config.toml
d_mlp = 512
parallel_block = false
init = "uniform"
final_lr_fraction = 0.0
Each number is 200 + 40 x the weight over its row's rms, rounded and kept within 0 to 999. Layers, rows and columns count from 0. The size before them is the row's rms in percent of the matrix's.

# layer 3 attention query, 384x256, rms 0.0703, rows 0-6,128-134,256-262, columns 0-255
104,227,187,238,170,185,193,202,181,260,184,210,224,238,147,213,168,262,157,176,208,234,267,207,183,233,126,204,271,158,241,119,224,120,201,203,196,275,202,253,195,229,218,233,250,228,220,169,241,262,216,155,212,187,213,187,286,242,132,291,252,247,169,155,208,164,239,218,197,239,153,191,189,178,212,183,210,258,167,242,210,200,189,180,160,260,145,132,230,215,217,246,265,183,218,231,165,214,178,153,193,229,186,183,203,299,229,204,203,224,166,251,198,207,155,221,158,184,227,213,229,274,186,167,162,124,206,261,213,229,166,198,218,288,167,220,216,196,189,170,220,203,227,223,248,176,218,186,174,169,197,231,193,172,280,180,188,284,222,175,183,222,114,114,186,165,187,217,250,158,116,205,200,212,142,248,167,207,185,177,157,139,205,174,183,196,214,315,179,169,222,209,276,223,208,265,158,244,181,188,197,192,209,187,145,168,156,191,210,184,222,200,233,180,168,199,235,335,197,221,236,227,221,273,215,270,231,199,284,195,145,218,196,227,160,216,131,231,112,231,175,299,148,167,200,227,241,148,189,160,152,259,260,275,214,232,233
082,137,209,156,219,202,189,229,201,145,244,212,192,185,283,212,198,107,270,228,227,136,190,199,168,132,250,179,143,237,182,227,182,272,170,206,254,125,208,181,225,174,129,192,173,190,132,208,143,198,215,251,225,190,185,189,152,158,238,137,145,87,242,234,198,301,165,224,200,173,249,199,200,185,207,209,122,150,241,165,211,236,205,221,200,162,227,229,193,205,160,135,121,229,197,189,248,193,260,256,177,131,150,186,177,104,179,204,192,205,237,220,186,203,243,155,231,222,254,232,92,129,171,230,246,246,166,166,184,175,198,195,210,176,184,159,240,254,220,195,199,245,206,182,104,216,188,189,186,261,186,179,187,219,182,246,197,150,184,195,226,256,298,268,180,219,238,171,194,258,241,190,210,206,197,161,221,181,223,252,207,230,140,238,197,195,212,159,215,166,240,164,116,166,207,187,234,165,239,193,221,206,250,214,240,220,258,173,151,278,170,230,193,242,238,192,186,113,163,169,188,143,171,152,230,178,228,204,107,196,271,203,161,176,218,183,288,211,270,171,242,141,200,196,199,205,199,248,176,249,264,205,209,119,172,185,139
113,142,188,167,199,234,217,235,178,147,240,183,212,181,278,169,234,199,237,237,168,131,188,137,180,135,264,129,152,204,203,260,209,325,205,217,213,164,234,174,163,138,160,180,164,169,196,253,150,136,157,248,208,249,189,191,178,147,263,168,102,162,253,218,181,222,215,208,225,192,251,253,211,197,205,185,198,120,228,139,173,186,192,208,259,156,246,254,173,180,163,124,139,238,190,153,247,174,258,249,209,126,170,189,226,123,178,167,197,199,239,159,171,203,187,183,231,213,188,205,159,169,222,258,232,228,151,157,164,162,212,234,138,166,244,154,185,215,247,215,155,188,190,174,161,146,182,197,187,242,214,182,224,224,118,250,208,133,160,240,204,168,293,220,202,227,207,197,130,206,254,189,185,195,204,183,183,181,208,221,207,257,191,203,192,212,197,119,225,181,274,218,194,178,183,197,274,189,223,199,198,173,135,209,267,276,183,198,196,265,200,181,168,259,215,250,169,157,182,175,160,144,225,126,176,139,181,180,139,201,209,188,229,157,257,213,234,202,307,189,258,106,271,204,208,207,187,247,226,232,250,145,117,114,180,172,184
076,221,197,276,191,229,173,172,182,163,142,234,171,268,131,226,176,230,194,148,204,210,187,249,208,209,172,170,267,169,155,177,244,127,151,157,147,193,173,214,163,226,236,227,232,214,206,202,229,237,193,161,185,210,232,208,284,192,233,215,197,230,144,187,192,190,258,200,186,165,200,241,214,189,184,229,198,203,93,175,187,119,178,129,196,176,145,166,179,212,200,203,223,236,231,208,174,195,204,146,234,146,217,198,254,245,213,204,227,174,127,244,182,156,192,161,169,117,158,153,225,239,240,190,149,166,248,210,217,231,244,218,199,233,204,178,171,199,188,167,198,134,248,197,297,208,102,164,157,125,255,155,208,181,258,176,223,163,223,194,183,130,128,132,205,167,188,225,276,186,139,226,216,264,143,227,217,222,173,180,182,201,206,195,203,162,225,234,199,194,220,256,250,266,212,281,179,225,177,281,205,183,136,210,174,159,253,203,283,226,186,131,241,184,132,193,277,263,259,233,294,252,253,216,117,169,158,198,310,176,162,173,212,234,205,212,109,204,169,212,240,209,192,223,114,200,197,178,238,169,131,196,165,240,185,264,255
075,259,223,201,203,209,234,214,170,137,221,193,144,238,254,144,233,239,185,234,255,162,149,175,187,218,277,152,168,161,199,182,157,240,126,210,181,232,202,201,195,160,136,237,201,182,154,260,169,132,214,189,203,214,197,200,229,207,241,190,145,247,260,148,216,200,231,181,195,225,207,233,212,126,177,236,246,148,160,148,206,151,166,193,279,225,197,133,89,181,211,172,126,276,199,151,240,130,259,248,242,176,165,241,273,109,125,196,109,207,168,183,187,159,180,203,239,167,114,254,256,197,227,160,224,186,196,193,175,162,229,210,161,177,194,170,179,219,239,179,272,200,221,136,240,182,130,180,102,170,275,137,224,181,253,188,205,141,211,209,186,90,208,186,188,214,228,213,168,214,161,229,207,231,301,220,293,262,228,185,160,136,241,174,236,200,218,196,184,175,219,195,183,118,183,233,247,195,193,257,241,115,198,207,196,211,204,181,211,214,166,165,140,216,180,273,217,206,201,229,216,217,215,148,169,124,186,238,204,211,157,237,222,186,198,224,152,174,281,199,217,172,199,189,201,221,141,225,251,239,173,202,119,204,187,249,237
106,140,221,206,192,195,123,206,186,128,214,189,238,153,217,153,181,177,186,235,187,138,174,143,221,156,266,156,127,198,199,169,176,291,186,262,212,168,247,204,202,156,147,156,158,170,136,253,140,137,200,178,207,207,180,158,228,144,251,170,116,201,208,182,153,226,233,176,249,192,177,198,243,222,202,203,123,161,191,142,137,181,194,219,298,194,221,248,139,182,157,168,122,269,231,100,253,136,243,246,185,199,136,236,210,139,155,201,162,192,245,174,179,161,166,178,228,237,161,221,187,226,260,235,257,216,170,188,148,120,207,226,164,157,217,186,179,171,237,185,157,213,182,172,170,157,140,205,171,221,188,131,249,206,193,206,180,146,115,164,183,146,290,196,215,151,217,217,133,218,190,216,216,181,203,171,232,234,225,201,218,209,194,195,206,195,194,108,228,136,232,234,177,136,172,188,232,206,252,194,236,176,207,158,244,217,213,169,217,279,181,211,117,225,229,225,217,164,232,223,142,159,220,133,175,154,191,173,134,237,195,215,260,219,223,216,243,170,290,191,257,125,219,218,213,245,133,220,240,205,277,160,128,144,225,224,158
114,241,182,250,195,228,218,192,123,229,169,244,177,186,166,242,191,255,149,123,167,245,143,234,189,235,149,225,259,183,189,251,220,138,213,137,197,226,148,183,213,282,281,186,239,237,245,113,209,253,124,177,125,185,196,231,233,231,225,217,235,216,196,198,140,215,242,209,223,189,222,154,179,217,172,185,235,206,130,274,200,198,243,161,181,206,207,167,279,212,202,271,310,171,228,201,137,236,165,102,193,227,279,196,239,294,257,215,216,171,166,215,177,247,191,205,169,208,197,188,200,233,217,185,166,210,218,253,250,287,196,184,275,265,161,239,157,212,179,158,196,141,217,195,213,219,233,200,230,129,202,200,195,193,165,163,182,227,260,219,169,209,139,218,170,153,153,201,250,181,172,222,192,207,141,199,214,199,192,205,191,215,217,213,164,284,147,224,178,243,179,210,270,289,205,207,188,159,214,225,135,260,143,181,199,148,215,271,216,198,231,115,321,193,200,185,228,248,195,225,225,227,160,194,166,235,197,196,283,208,165,157,208,227,166,170,115,173,141,174,178,283,196,239,208,175,173,188,174,149,145,266,234,257,180,201,231
134,140,200,145,142,239,197,244,160,173,188,244,265,173,157,223,130,167,238,227,242,179,269,248,192,188,210,257,192,211,218,150,224,167,208,194,170,199,198,247,304,195,180,259,183,243,239,240,217,210,231,211,182,177,212,243,251,279,161,206,174,176,225,179,125,107,114,285,268,251,207,113,199,202,210,200,242,276,237,176,235,179,196,218,142,221,188,143,221,214,250,186,234,173,218,213,182,169,244,254,179,242,162,233,166,199,233,250,208,222,113,290,176,271,230,200,192,170,205,182,214,264,193,220,183,180,177,214,190,219,209,199,147,234,169,222,227,199,216,256,206,279,145,196,234,221,131,226,192,158,87,202,146,127,241,219,225,195,170,197,197,264,155,172,201,246,175,188,254,118,256,165,162,167,200,220,142,213,215,227,231,217,147,241,222,193,194,225,141,170,196,227,263,205,259,225,162,201,151,197,235,154,216,213,128,158,197,203,186,183,194,231,185,109,137,181,154,245,182,197,290,157,153,208,192,231,284,174,228,197,178,207,174,248,179,233,152,194,174,195,98,206,260,240,169,194,223,184,250,112,188,245,262,203,176,156,224
082,208,255,161,243,153,181,194,282,249,199,187,129,263,299,178,233,188,176,182,128,260,106,154,184,186,180,205,173,225,198,250,183,245,149,203,213,235,179,193,127,192,200,104,190,171,168,188,195,212,195,242,285,213,228,189,183,164,240,160,213,185,187,189,258,302,242,167,200,146,182,219,181,221,157,143,174,96,182,268,207,235,153,216,213,168,211,174,211,211,115,235,150,238,214,170,257,251,134,148,222,194,230,194,235,192,166,204,176,193,259,153,259,116,159,190,216,222,198,222,182,120,196,179,231,240,209,172,216,201,154,202,250,207,224,179,183,210,228,178,202,126,273,229,188,218,276,182,240,221,265,203,239,273,153,230,170,192,242,186,217,193,266,177,159,176,235,213,190,303,132,232,215,220,239,144,231,189,242,138,143,174,192,194,190,181,228,214,254,213,173,165,174,215,197,229,172,166,255,213,163,212,157,220,244,245,199,241,216,178,256,186,248,251,275,240,229,148,177,227,156,281,209,187,201,142,141,167,140,218,266,176,189,175,199,173,252,237,243,157,290,235,130,221,227,177,152,219,176,255,220,182,124,199,254,209,171
122,240,256,233,284,171,211,182,254,214,203,171,172,192,241,204,255,194,156,180,150,201,129,186,224,226,198,145,209,177,206,215,223,248,153,185,235,228,222,115,112,203,252,163,203,190,176,174,170,201,175,189,260,234,203,160,200,118,238,159,229,230,199,194,206,236,272,166,163,159,178,278,242,154,197,199,148,134,205,256,188,199,216,154,256,178,212,215,155,156,185,193,168,234,164,215,198,229,174,158,213,167,225,161,269,170,161,126,204,180,248,115,225,119,137,161,143,193,204,218,178,130,177,218,210,209,192,160,196,232,178,198,277,212,263,238,138,176,165,176,178,89,234,195,158,153,316,174,245,239,263,191,288,245,169,200,182,210,222,239,156,147,224,226,181,169,211,257,172,270,127,262,245,199,166,166,233,203,194,142,185,192,251,163,246,213,209,181,256,205,210,164,167,183,134,180,234,163,251,166,161,248,146,201,237,220,187,189,207,209,265,159,203,280,271,242,254,168,206,176,125,228,267,188,190,165,149,215,173,197,255,189,246,172,239,183,254,210,254,207,277,241,203,160,252,211,225,215,125,263,206,170,151,194,240,253,188
093,216,217,141,200,167,173,195,216,194,227,234,177,165,188,153,171,177,275,222,247,196,260,236,160,216,159,232,194,179,211,150,176,199,288,222,155,158,255,183,189,227,163,248,203,185,191,198,234,172,156,133,175,234,179,160,224,198,232,255,178,182,193,212,184,199,175,188,165,173,144,225,173,194,165,210,282,321,217,72,228,193,233,215,199,176,161,233,207,138,209,141,188,139,221,178,177,195,219,246,240,160,178,285,239,138,179,188,147,220,167,251,218,291,265,260,217,183,231,206,175,286,187,227,184,229,137,230,210,210,258,254,169,213,160,215,200,254,196,206,234,226,175,166,261,188,110,241,146,137,150,165,171,148,210,224,239,189,148,163,178,194,182,236,200,206,224,225,224,205,219,201,231,200,175,251,214,202,136,289,128,252,233,190,178,166,200,227,174,214,240,162,205,180,190,193,178,200,168,149,308,176,280,233,234,209,223,170,254,165,156,204,109,259,162,168,213,215,216,228,274,131,239,147,184,202,221,199,254,233,138,213,198,265,150,267,162,191,143,199,187,150,223,212,141,270,224,224,220,205,143,213,196,119,144,232,304
097,224,186,233,232,158,232,210,239,196,227,167,204,229,185,175,197,154,217,171,251,153,195,247,258,204,242,181,118,211,185,173,193,223,252,178,159,192,274,175,242,239,171,232,185,172,193,176,195,235,181,159,191,244,161,123,201,180,233,212,160,222,148,154,133,166,274,196,182,113,155,258,170,132,122,243,223,267,144,149,172,201,233,184,227,271,135,178,177,119,183,169,183,183,264,193,188,191,248,202,259,127,193,268,246,159,159,217,161,216,193,224,232,243,263,247,242,257,191,212,220,235,167,250,212,222,170,178,189,218,199,258,228,190,246,145,199,168,199,198,276,197,199,209,224,121,126,202,207,214,169,171,215,140,235,159,239,219,178,211,183,158,184,217,276,209,225,204,164,276,178,226,226,188,96,280,253,174,171,232,106,183,225,176,187,165,175,235,202,194,180,178,140,173,136,175,188,245,185,156,311,142,159,244,278,231,220,164,152,232,202,197,143,246,204,237,207,223,174,157,233,166,288,154,246,136,184,215,216,244,106,231,240,239,167,286,229,178,239,175,225,196,192,211,110,225,223,249,213,223,201,193,199,144,166,243,210
103,197,227,187,307,150,175,173,284,140,173,171,169,187,276,170,248,156,191,215,161,186,192,213,226,259,189,170,179,216,160,186,197,223,177,190,258,228,225,123,119,206,211,190,197,194,145,202,159,176,233,162,238,208,185,232,201,151,202,164,212,142,180,185,196,249,289,230,161,120,146,269,202,134,173,183,172,165,160,222,170,194,232,184,229,244,219,266,159,210,141,172,233,243,173,206,268,214,241,184,212,186,241,237,200,171,179,180,177,192,245,154,231,146,166,181,154,259,225,220,179,151,113,251,244,263,145,147,230,228,190,222,198,138,295,155,146,146,180,202,127,136,198,170,235,189,188,173,242,192,248,181,284,234,211,238,225,181,223,195,200,151,248,213,240,182,278,245,150,247,134,264,216,220,123,182,227,165,191,209,119,210,231,186,242,165,173,242,250,244,211,135,189,151,138,187,203,184,258,162,207,203,150,226,245,228,232,175,197,246,261,147,160,298,235,265,248,135,184,155,189,188,255,198,223,126,182,182,197,230,200,206,234,182,175,225,274,173,225,211,249,250,147,168,188,192,229,256,149,252,230,194,191,237,242,258,154
087,240,167,118,200,263,186,169,148,217,167,254,243,167,127,198,220,219,211,142,302,210,218,198,181,143,232,255,239,149,276,232,164,182,223,203,123,177,217,201,238,234,238,189,196,216,209,204,209,163,138,192,174,227,143,206,224,198,168,160,194,230,180,231,186,169,130,206,264,225,224,169,191,235,233,206,215,266,234,167,265,269,192,199,230,122,141,158,195,220,234,233,265,173,193,224,132,175,157,230,187,190,136,218,202,166,221,225,203,151,190,307,152,274,200,169,233,118,180,160,212,239,229,198,154,231,200,300,197,226,240,201,220,221,142,226,200,186,182,262,214,252,224,222,210,209,181,205,195,161,122,165,133,202,222,191,207,265,239,231,190,270,221,214,161,174,177,184,248,199,273,140,215,192,291,232,190,220,178,191,217,148,182,234,214,268,199,180,202,173,241,275,258,178,255,235,159,210,128,202,180,166,239,186,152,176,182,175,238,170,182,238,160,124,176,92,144,242,229,163,218,190,156,218,191,235,211,205,289,173,154,232,148,206,170,178,162,220,131,183,190,168,235,275,163,215,277,106,197,156,123,238,206,233,180,224,242
092,151,221,182,151,159,187,190,152,181,211,209,209,160,196,202,124,125,238,174,196,229,321,243,158,165,163,254,217,219,215,204,255,174,239,157,204,188,212,275,196,192,167,228,209,220,239,142,232,208,126,126,218,191,170,136,254,236,224,234,196,212,169,180,147,179,104,200,236,224,253,215,250,214,202,214,227,245,235,252,233,241,212,224,186,236,171,152,202,133,248,136,172,161,217,140,132,170,253,183,219,249,155,268,235,159,244,135,207,145,242,219,177,297,231,194,242,168,173,194,277,189,252,216,229,155,138,228,237,255,236,285,178,171,220,308,258,232,163,169,235,223,128,239,152,180,199,161,186,174,190,201,160,152,307,234,203,215,165,193,231,225,212,207,70,174,170,176,117,131,178,254,167,178,155,224,202,197,182,174,188,205,153,209,187,165,236,227,167,252,177,200,208,164,213,212,182,194,165,192,248,205,207,239,124,234,113,223,180,159,169,190,188,154,179,200,238,270,199,222,199,199,175,221,218,212,248,141,258,210,154,211,195,157,172,158,144,222,186,245,164,227,203,217,124,197,229,172,196,181,290,214,179,161,230,166,182
077,243,235,209,206,269,196,223,181,167,166,174,248,280,253,170,298,234,177,230,178,181,116,157,170,241,209,171,188,164,153,177,160,206,201,147,198,231,209,166,214,198,202,141,178,193,163,199,191,177,256,241,227,226,237,224,167,218,199,190,230,181,230,256,202,165,278,246,172,177,118,179,171,209,162,220,169,220,195,109,213,187,169,212,173,169,230,287,182,242,179,276,210,214,225,248,275,221,139,214,190,178,236,145,172,203,182,227,229,218,177,194,163,99,182,156,200,251,242,200,137,223,157,159,191,292,257,185,138,165,181,93,228,213,157,112,130,171,165,216,166,194,294,150,243,205,188,232,324,210,196,207,231,265,123,131,225,195,185,208,105,217,180,203,250,204,186,202,289,237,276,165,230,218,249,214,223,170,254,148,152,232,242,191,210,217,214,227,246,174,159,173,147,261,193,265,208,156,214,223,193,150,233,177,220,200,341,157,219,240,243,235,218,194,188,166,214,104,255,187,174,202,185,208,185,213,193,240,201,137,233,204,232,208,194,196,239,217,207,163,195,202,197,166,254,151,171,206,169,221,194,204,208,232,224,209,156
096,249,242,248,284,225,265,243,221,170,264,185,143,181,234,208,236,214,136,129,189,195,128,182,224,218,186,142,166,177,136,265,213,307,154,227,143,198,187,145,188,217,209,244,203,219,148,222,160,220,279,256,184,221,199,275,190,164,212,182,205,136,246,265,150,206,206,202,190,189,144,183,226,131,204,275,146,174,150,149,117,103,186,191,151,184,197,199,189,257,144,265,246,243,179,154,245,243,219,213,179,188,241,223,194,216,137,245,227,200,179,202,188,154,121,158,137,296,211,216,213,155,156,189,212,203,173,171,167,161,183,112,243,237,188,119,134,174,199,258,80,172,274,189,213,168,216,198,198,131,234,162,203,257,158,160,200,216,244,203,149,136,196,236,295,144,225,204,224,257,242,183,229,227,176,199,223,170,208,218,237,208,234,150,202,216,194,206,256,153,234,242,170,212,159,188,213,149,238,197,164,241,151,174,239,192,232,244,190,251,232,224,198,246,222,224,196,168,242,219,181,169,234,173,151,143,184,230,163,148,219,211,185,216,227,203,213,186,253,172,246,195,271,119,232,225,215,227,231,242,159,223,203,149,225,198,221
070,201,210,223,242,240,208,185,156,232,213,242,158,138,207,239,51,197,163,199,276,208,227,226,157,214,121,184,236,139,220,209,200,178,203,299,155,203,238,204,247,222,260,187,203,168,151,176,196,188,178,104,197,234,193,133,278,199,163,202,181,180,169,176,241,172,130,170,190,191,261,227,267,149,205,158,161,154,208,231,168,206,212,208,260,229,184,222,203,233,206,161,196,203,156,241,123,151,171,142,205,259,213,213,204,199,256,182,210,171,200,190,141,278,209,187,123,197,161,161,207,197,248,164,223,156,166,170,338,206,242,165,198,225,283,207,234,318,219,182,155,203,172,247,193,217,275,189,198,230,279,120,171,160,257,229,123,236,194,209,161,208,246,228,199,245,216,162,163,234,120,235,185,145,239,206,173,235,173,165,245,169,210,221,183,234,164,243,156,255,233,248,228,207,267,217,171,173,157,192,245,220,214,215,151,108,125,224,190,160,171,204,172,195,180,183,188,239,153,220,226,151,198,206,236,195,157,220,259,177,152,145,174,186,174,225,191,265,147,173,236,168,244,218,245,245,216,173,205,198,194,172,210,209,118,220,257
075,222,215,228,227,257,279,224,271,206,198,169,151,181,227,228,184,188,162,204,227,204,145,135,260,292,161,193,112,169,185,183,222,197,211,224,228,243,189,219,177,280,231,199,257,177,178,226,164,210,218,194,153,215,150,260,158,191,196,138,210,155,191,181,202,148,218,176,131,176,246,160,220,143,209,126,155,130,148,188,226,150,241,155,264,178,235,190,151,225,149,200,190,243,180,192,196,216,246,159,191,203,235,231,206,170,275,192,260,173,236,259,194,229,202,164,189,255,238,158,184,225,182,153,209,137,145,190,246,278,231,204,228,244,208,268,178,191,204,173,91,167,254,206,260,145,343,231,129,208,219,193,146,236,308,173,192,191,185,144,195,170,220,216,236,204,220,251,192,215,208,292,193,235,155,176,194,206,189,204,162,125,256,183,182,196,156,201,136,286,193,238,286,154,209,183,180,219,276,178,232,224,193,222,222,118,160,228,193,167,202,150,201,206,246,263,183,215,246,224,215,186,243,186,272,165,129,265,182,243,143,210,248,174,222,220,179,253,259,155,220,198,231,219,200,184,182,254,171,242,171,269,204,200,194,239,217
095,197,228,247,235,255,227,231,231,176,236,162,203,172,268,199,250,169,169,179,172,174,133,75,283,187,243,187,169,182,195,214,211,232,235,180,142,229,187,199,170,211,190,294,216,212,140,249,130,222,236,254,151,239,123,242,232,151,205,73,188,99,213,201,201,229,190,150,217,184,197,168,190,179,209,169,175,122,98,187,134,186,238,215,269,206,188,179,190,221,112,273,195,238,183,143,236,172,230,197,194,206,268,183,229,148,171,223,206,244,225,195,262,193,167,167,197,225,150,166,236,191,184,140,240,150,190,193,224,167,160,168,288,227,198,168,178,143,207,244,153,178,282,222,199,162,209,260,136,171,232,169,206,265,233,175,173,200,250,170,201,182,260,248,264,144,232,225,149,247,230,217,209,160,160,123,225,199,247,209,204,218,234,195,216,226,217,213,274,204,265,221,236,184,178,211,213,241,254,187,196,170,161,208,235,178,278,272,277,254,169,158,219,232,269,256,212,183,235,193,127,186,251,216,137,127,179,203,194,166,216,227,174,238,172,250,160,134,250,188,210,249,190,167,241,198,237,237,211,240,190,190,216,189,164,218,199
082,189,220,142,228,222,263,177,183,168,200,173,252,202,203,147,186,210,243,218,233,216,193,190,149,168,246,204,209,278,139,161,214,207,186,309,175,110,210,232,201,198,211,184,185,138,169,172,235,145,117,139,162,129,258,140,285,209,216,256,191,285,188,193,223,145,178,189,220,220,160,235,268,195,159,147,130,171,218,237,236,140,173,168,210,204,290,162,192,206,247,194,223,214,285,205,157,195,163,129,119,199,114,233,185,206,272,229,221,126,213,183,251,242,202,259,194,167,137,214,229,272,217,272,183,194,135,223,212,203,187,239,188,187,216,224,231,247,197,169,277,158,163,192,189,192,93,163,247,139,198,179,159,134,201,196,190,193,144,237,234,225,184,184,125,226,199,172,202,185,166,147,198,208,196,225,223,141,190,160,206,107,153,269,162,269,240,241,176,159,190,220,182,217,177,239,257,176,156,257,250,233,207,253,167,230,132,99,155,150,188,131,168,186,186,210,188,239,168,191,214,180,155,223,137,224,263,183,201,215,180,207,214,138,160,147,238,166,136,226,221,188,212,230,206,194,208,171,197,157,217,185,251,205,227,179,207
# layer 3 attention key, 128x256, rms 0.0659, rows 0-5, columns 0-255
155,141,212,112,164,198,181,251,199,212,184,178,216,248,252,204,183,182,224,266,253,219,250,238,192,176,169,220,180,271,225,210,189,195,190,218,165,199,132,237,265,200,131,211,135,305,212,255,251,216,228,232,187,129,266,257,159,320,211,179,204,182,181,202,194,244,192,215,300,230,192,128,178,238,224,145,247,251,212,260,261,232,170,287,126,231,137,176,258,275,206,183,190,149,196,245,227,193,222,205,275,207,162,209,117,194,197,243,195,246,200,228,205,158,170,156,213,218,158,193,224,239,194,231,210,219,238,249,215,124,227,159,156,158,214,172,233,186,208,234,198,269,215,213,229,212,190,252,202,171,173,228,177,155,208,242,216,201,162,223,249,233,177,161,196,198,138,174,236,155,232,146,186,198,209,156,185,252,203,229,236,188,183,258,135,195,224,208,137,189,192,197,205,223,298,219,186,206,135,222,187,192,258,177,63,174,168,182,188,168,220,249,224,114,142,155,118,212,171,204,259,171,161,184,217,232,239,135,217,196,219,190,190,252,217,204,204,234,196,145,197,211,214,192,206,213,142,184,273,62,182,223,202,221,201,137,180
105,266,197,244,236,212,179,131,197,199,203,242,185,199,117,159,254,225,174,173,164,136,173,194,180,259,217,140,201,165,207,214,212,187,168,209,210,226,275,171,105,189,258,208,285,135,175,171,188,210,210,195,196,267,123,142,224,97,215,248,218,269,194,181,190,172,201,180,108,179,255,285,259,141,169,248,181,210,193,144,117,189,215,129,255,153,247,253,127,150,211,229,244,234,215,155,172,188,206,228,145,165,244,209,259,210,203,160,222,183,260,193,204,222,209,213,162,212,257,205,152,176,194,180,207,201,155,105,187,270,206,230,265,216,218,220,189,209,200,193,186,170,155,183,171,165,202,147,211,223,204,136,272,205,223,186,172,196,233,200,171,136,218,189,201,243,237,259,118,203,159,233,207,229,154,255,235,167,197,209,132,264,231,190,207,255,207,171,242,157,218,192,212,132,92,152,228,206,219,213,213,179,179,213,284,255,210,189,234,268,158,154,149,260,260,212,272,196,217,197,158,216,233,222,181,222,184,247,195,225,161,207,205,190,239,165,168,154,192,240,201,184,168,186,208,191,277,182,151,321,218,179,252,228,192,273,245
106,247,180,247,220,195,227,191,167,167,189,242,207,169,153,179,194,227,150,160,164,168,140,193,178,239,218,209,258,187,205,163,181,187,220,184,245,224,246,196,115,208,260,145,260,126,173,143,191,249,225,223,202,251,144,155,226,66,223,210,158,238,235,171,184,180,196,153,82,138,247,277,211,159,164,232,182,222,192,167,160,175,231,121,272,197,223,223,150,172,226,183,243,227,238,173,161,191,215,227,174,165,260,217,292,205,237,137,224,173,239,226,227,283,241,235,237,171,256,233,197,208,202,198,162,186,136,168,187,245,201,283,284,214,195,185,183,258,201,174,226,175,174,155,150,161,170,162,237,241,200,136,231,226,248,137,179,199,232,231,187,139,218,243,181,234,261,203,158,259,170,257,227,173,176,228,203,162,210,223,172,256,239,164,252,193,181,181,197,181,206,172,206,135,123,203,213,237,238,193,229,159,147,227,304,232,189,194,255,224,130,137,153,279,262,256,284,161,228,203,164,232,262,204,162,155,187,221,245,210,197,204,171,199,207,231,171,161,199,253,194,220,158,203,211,183,226,177,124,284,241,183,230,171,197,269,220
077,156,228,229,152,186,246,232,183,196,172,150,235,179,198,210,184,239,244,226,290,231,234,243,224,111,253,215,214,225,217,159,198,205,215,169,213,165,164,183,235,242,149,254,136,249,251,214,225,198,249,243,224,142,186,257,140,236,183,99,217,148,178,219,239,209,231,242,231,308,156,145,190,286,244,215,213,169,206,281,225,213,180,186,177,232,215,131,201,191,212,175,256,147,198,275,173,177,174,239,211,298,136,159,175,193,163,213,158,243,197,199,241,222,165,247,158,168,169,224,200,176,223,161,172,193,193,247,238,216,196,213,136,246,156,223,250,150,223,158,182,227,173,177,194,195,211,238,201,168,207,180,171,208,170,173,225,240,210,136,196,203,228,123,185,139,162,142,214,205,168,121,143,189,263,202,203,201,127,136,202,135,165,193,209,221,152,200,185,332,204,281,193,202,212,231,226,235,197,246,172,194,145,163,102,163,175,268,173,195,236,238,275,155,200,245,175,180,237,183,171,212,233,170,178,301,166,180,112,179,161,194,231,231,146,163,236,267,171,240,212,161,215,190,248,272,221,196,147,143,198,233,239,240,197,131,213
086,223,249,198,180,198,195,190,196,195,227,261,183,192,178,224,120,198,155,215,231,259,214,246,254,108,196,205,192,192,200,219,129,186,220,150,156,150,264,187,170,219,228,203,191,230,190,185,168,258,143,127,163,260,206,265,154,168,136,139,215,235,275,215,181,207,139,218,145,228,203,213,293,224,198,209,228,163,195,114,158,207,209,168,122,202,243,219,148,103,237,226,278,137,197,143,191,211,217,257,191,203,201,217,244,231,166,201,221,131,152,244,137,291,257,250,271,158,226,173,204,154,231,159,234,226,148,174,178,215,219,200,199,242,155,201,198,232,189,159,188,168,123,181,218,232,166,165,200,187,275,179,224,234,121,186,178,204,207,194,172,213,208,172,170,166,165,188,235,153,240,141,188,220,198,270,158,236,181,139,251,235,132,169,228,168,172,180,208,321,219,257,209,175,123,191,213,214,215,164,184,274,183,232,172,173,198,255,185,236,165,246,232,176,195,160,259,168,191,194,203,179,184,227,192,295,159,219,226,177,174,121,118,243,197,230,193,163,178,221,169,183,162,305,262,175,212,169,158,143,226,176,252,262,229,252,227
090,321,228,197,229,229,187,135,215,199,196,219,211,180,138,186,163,188,115,166,135,200,187,204,165,244,252,206,201,173,168,163,185,216,239,148,173,172,281,135,150,222,274,237,236,108,230,88,164,222,188,174,215,224,162,190,234,122,159,203,195,281,196,142,175,185,159,139,134,184,266,287,212,127,176,221,221,247,158,163,143,221,179,97,208,144,244,202,196,174,212,194,220,176,196,141,153,182,178,258,179,171,240,249,251,240,192,185,225,167,185,191,199,251,273,164,181,150,249,248,212,226,188,185,191,189,135,151,241,234,214,264,229,211,196,183,153,235,222,190,188,151,178,168,161,195,194,167,238,186,208,140,209,202,171,207,138,200,236,235,168,165,189,203,220,222,231,224,198,208,204,263,279,181,171,228,173,227,287,223,177,196,215,177,236,206,250,231,221,217,244,182,224,144,139,207,148,176,233,224,225,185,200,249,281,268,190,165,194,257,70,168,181,192,236,232,242,233,242,210,189,207,219,172,232,262,192,264,207,206,163,173,168,187,273,273,184,162,164,223,212,179,180,223,248,192,185,200,140,282,171,143,273,206,229,263,242